Weights of a small transformer language model: 5 heads of 32 (1 for keys and values), rotary positions.
Each number is 128 + 24 x the weight over its row's rms, rounded and kept within 0 to 255. Layers, rows and columns count from 0. Numbers have three digits each. The size before them is the row's rms in percent of the matrix's.

# layer 9 MLP up, 448x160, rms 0.0757, rows 0-67, columns 120-159
107:120129174134124143157178092120117146142117138171136144131117129073152121165119161090131162102109111165151139091115171120
102:118097127107115092088118091175151113128092140128110120114137136133107135097144077165115144132174109142122143105115146117
097:155124124165091124093118126143104098170133159110180120146152168143103143112145125119129120156100133134148150148142147123
095:139096142146117124113062087125108133104134110156148176150093132155113093121124179169124151151128122136122151166096145170
108:130132133079120134109141129141095058115113140121123111117141099167102114109154102134042098156111152104165120142149152145
096:104092122134162147160091123165096094144145127107163099165150118104125116126093148149099125089119111120118150105182099102
098:086091171109114135138155123138133119119170125073091132115141105159113148077161103172194138138112116128145094124124125134
098:164161161134121125120096107123171109160121134110100104115156111181141160135131153122147153157133148104135121146129124102
099:134100108133128125122119118163089101116114143098094147145134119134130135149112100108150118133135123109136102126141131125
093:107117127133121133133128072121081135160136088133119120140102178100093133081167122147148139097119109127120160125154133121
099:123106150158083160104124153095134164120121147116135175158095142158151131132109125097090070111196147131111145153119149108
107:139131137139181133133140150112163094174160146138109146156129112125122120170146121153115103121103133114123154141137125122
112:148124148138163144123129090135107123164161065134169154126113148137129114129165136084119124154144138084148148130119137133
101:150114103161091111129123133138126118110158123090137108128157138142151178110091115093122140135108109113092114118141115141
095:105122144130125128104084123104115134137111134120140139107140176140154122061185158087161119129100119126106154123083121131
102:135159153175133119092140125107130125118117113115134083097094115160150168141084141088093145151134124108110140115109113127
107:082145096149167121113141136155097118170140134116137107163087104144127113098138133158127119149151108159127151120170123117
106:174154104126127094152113161065135105137143137128113153150145158137146132101155138119130146141104110145068133095140144111
104:147102121128116157124151136148108104114150182115090097087128142098140109154167083170134115153171163129100080135109119159
099:199151137123134116121092081121108123085118139117178119135149109112125139098157084124164142095087070128152160117119162099
105:124123135151153121128088104129173131127147149112172144116163145138130145099160128148110114115102133141145127183130098142
103:108109130138147127162148117135108136165142107077180132126120107113106132160089073146143105133105138140102077172131139107
095:105143146157112105143127143108118157133116090168165098134116125130129143133115107131131157127129088175169162154118115172
090:156134091128197133166161133096150178125141069102119114105103128122122109123123152071142114135130111140167098146144100119
099:106142114139172138079109124112077121172142146120129102123125151178155114131117123121072132168088180128118140128101138153
097:159165131145139130119142131174157120109159140098108133130115128104084104145145137126123114101085148154133099124146148107
098:105080162097111132133132150131144133116122101107117155127144123113146095144152103144075163108132123127108077131163108097
096:124131167069115125159126140114108089088122112174139133130159130124127111137075124089141122137138144138100097131120122117
103:140138159128160099155133153129101121153070120095107153135088140120098085132118128151087167100143105118103109134132115135
098:131149114150111139102140135145101176130092116134113137173123128166143152154134104164104083117115073110143130099069116109
110:106126129162168131125165078150118148128110130122137145116177109114112131142189138124120113113169104169143093095151131116
106:129106118131109134136116120127127159127122103121127093154150146142126147107118132111089107152126126136118155094137091163
109:147161079112108105155108134113152110158152169172139155103121161142116100144134141120067094145163130177139095076124119133
094:072098138097180145157137107100159070149132110106112127158152169110132169109121157146140172133117138142070116151103125148
103:137074089116141132107157167132137108107147143145104107131137137088154127143118113098082151148148147147110116154131159130
092:129129138144129113095100133104103099109131108171117133135110097134177138139094139121143121166161091070084135164193131102
104:122150103113098131133144094120112187151110153153165133187134101159173135113147118092130110135130141116116083134090115119
099:151095162123147107105142131159130123156106116195131138102132129145093100125131133156126127139137134129169110149117105153
098:095134137104116126138101130105154110110144122107169089173163103124159134128110162117151159143077134102091107087136125141
107:108124167114099143122085165144150142166137107150142161117108161103131139171201159164161144111142126153127149113144125104
094:145152142153166120121146098130136120128111118131096132160129130174140095115109112116106103134166126124089195126143141132
099:123135127180062136114123112155109139139151101120135104130094141140140113155107111127156121105157146161119146161133103144
101:159150113111163083113132097132098146115116147116168124145133161119152106118121132098123173121131141181144134163131109151
104:143167147118122143153087156108120119156130132141106141145122124101146156124093145126142164104130172157135162132128124139
098:165107115143138190148118162123135106090108132159133128135111147104166128149167124139157137121104123080148133128131099093
096:138128091123145152184102137157031058108116143119116113127125162131145148144114086113118157128120155124084133175103151130
109:142157133160143135117095105146146174147165109125108134177104125119161168147159165145130118158126138168113134136138136176
104:125162150130127160105135090106121114105142146153164139117154100110129126119153124130105114141139109153164142152098145135
112:164138114115071117066145127120110077112143133125158165114122116098154118088108075103138118158112144138127159080101121125
096:097113081123110109169158114122131144133151149161132112097138138093166125158135123113128145114103162120086135162112123134
092:099135140131149121133133158119148134131116087147122148115138164112159161091163098158108107119089115171129128129161134138
082:119110121085119083098143142146108098112099115097072120162149140128103114129119104101144143091135134152124060118128151146
102:089159151100123099114105163196133145114162116149087096112150106148174115104112120123120096152133131154111145134099125112
097:108133157167126135129119141098141133108082132121146123135161136157151131127073162153116148134116164147122135133102127132
104:137122150141129121163110152118170128126147154175142144162180123120123071138173125161113107142122151123141154114118138127
109:128153097145135146128099122107177126154113105126102106149185121142129090116135121135153106136098144104136140100086120135
099:111133114171145147132136145156129134106100124152132124125120096166113091128129110142117102155179132140139120142126141117
088:154167085147156092132166118106166128096151172158123108121135150154094124102128141142142112128146120121115113149135138095
094:136103140129175154112134141121159123148149141104152135143060109140151131110096137155135108128118148116141130088158115120
109:164097115142128113075141091121100134106134132177160137179144094123159081133154127116110140145144146103080124111143135125
106:103161104113101095158133155127138142139116094166130144107080109154085119115157114139165120147102142145154089144101172111
099:161145129143130120118085139148112124134151099123115117147140139127128108116158101108113138137129110112097085148100149131
101:127138133157135046163118137176129104163119131104091136130112142136107147130161139141175099139085092167153117119155098120
099:156084180179161127134180091164150086115143141105146147146146094090133129130089108113132119095174182117152133167161176132
098:107131122148130127129164116093090142167060136099110118120117120127116110154131111133128144120190134129121110174121112183
102:131120095153136108130160112120121144170160075135125112131142099131096172123140125115124135115158113089126119117146116113
104:125137125183173126084100132123118099140076126080132115081141119116136135118131147123117180115132135094175141139112141101
099:114156116163138120129119153128167099153148138187160113135122138139118148127130093108109091107134119101146170131100129112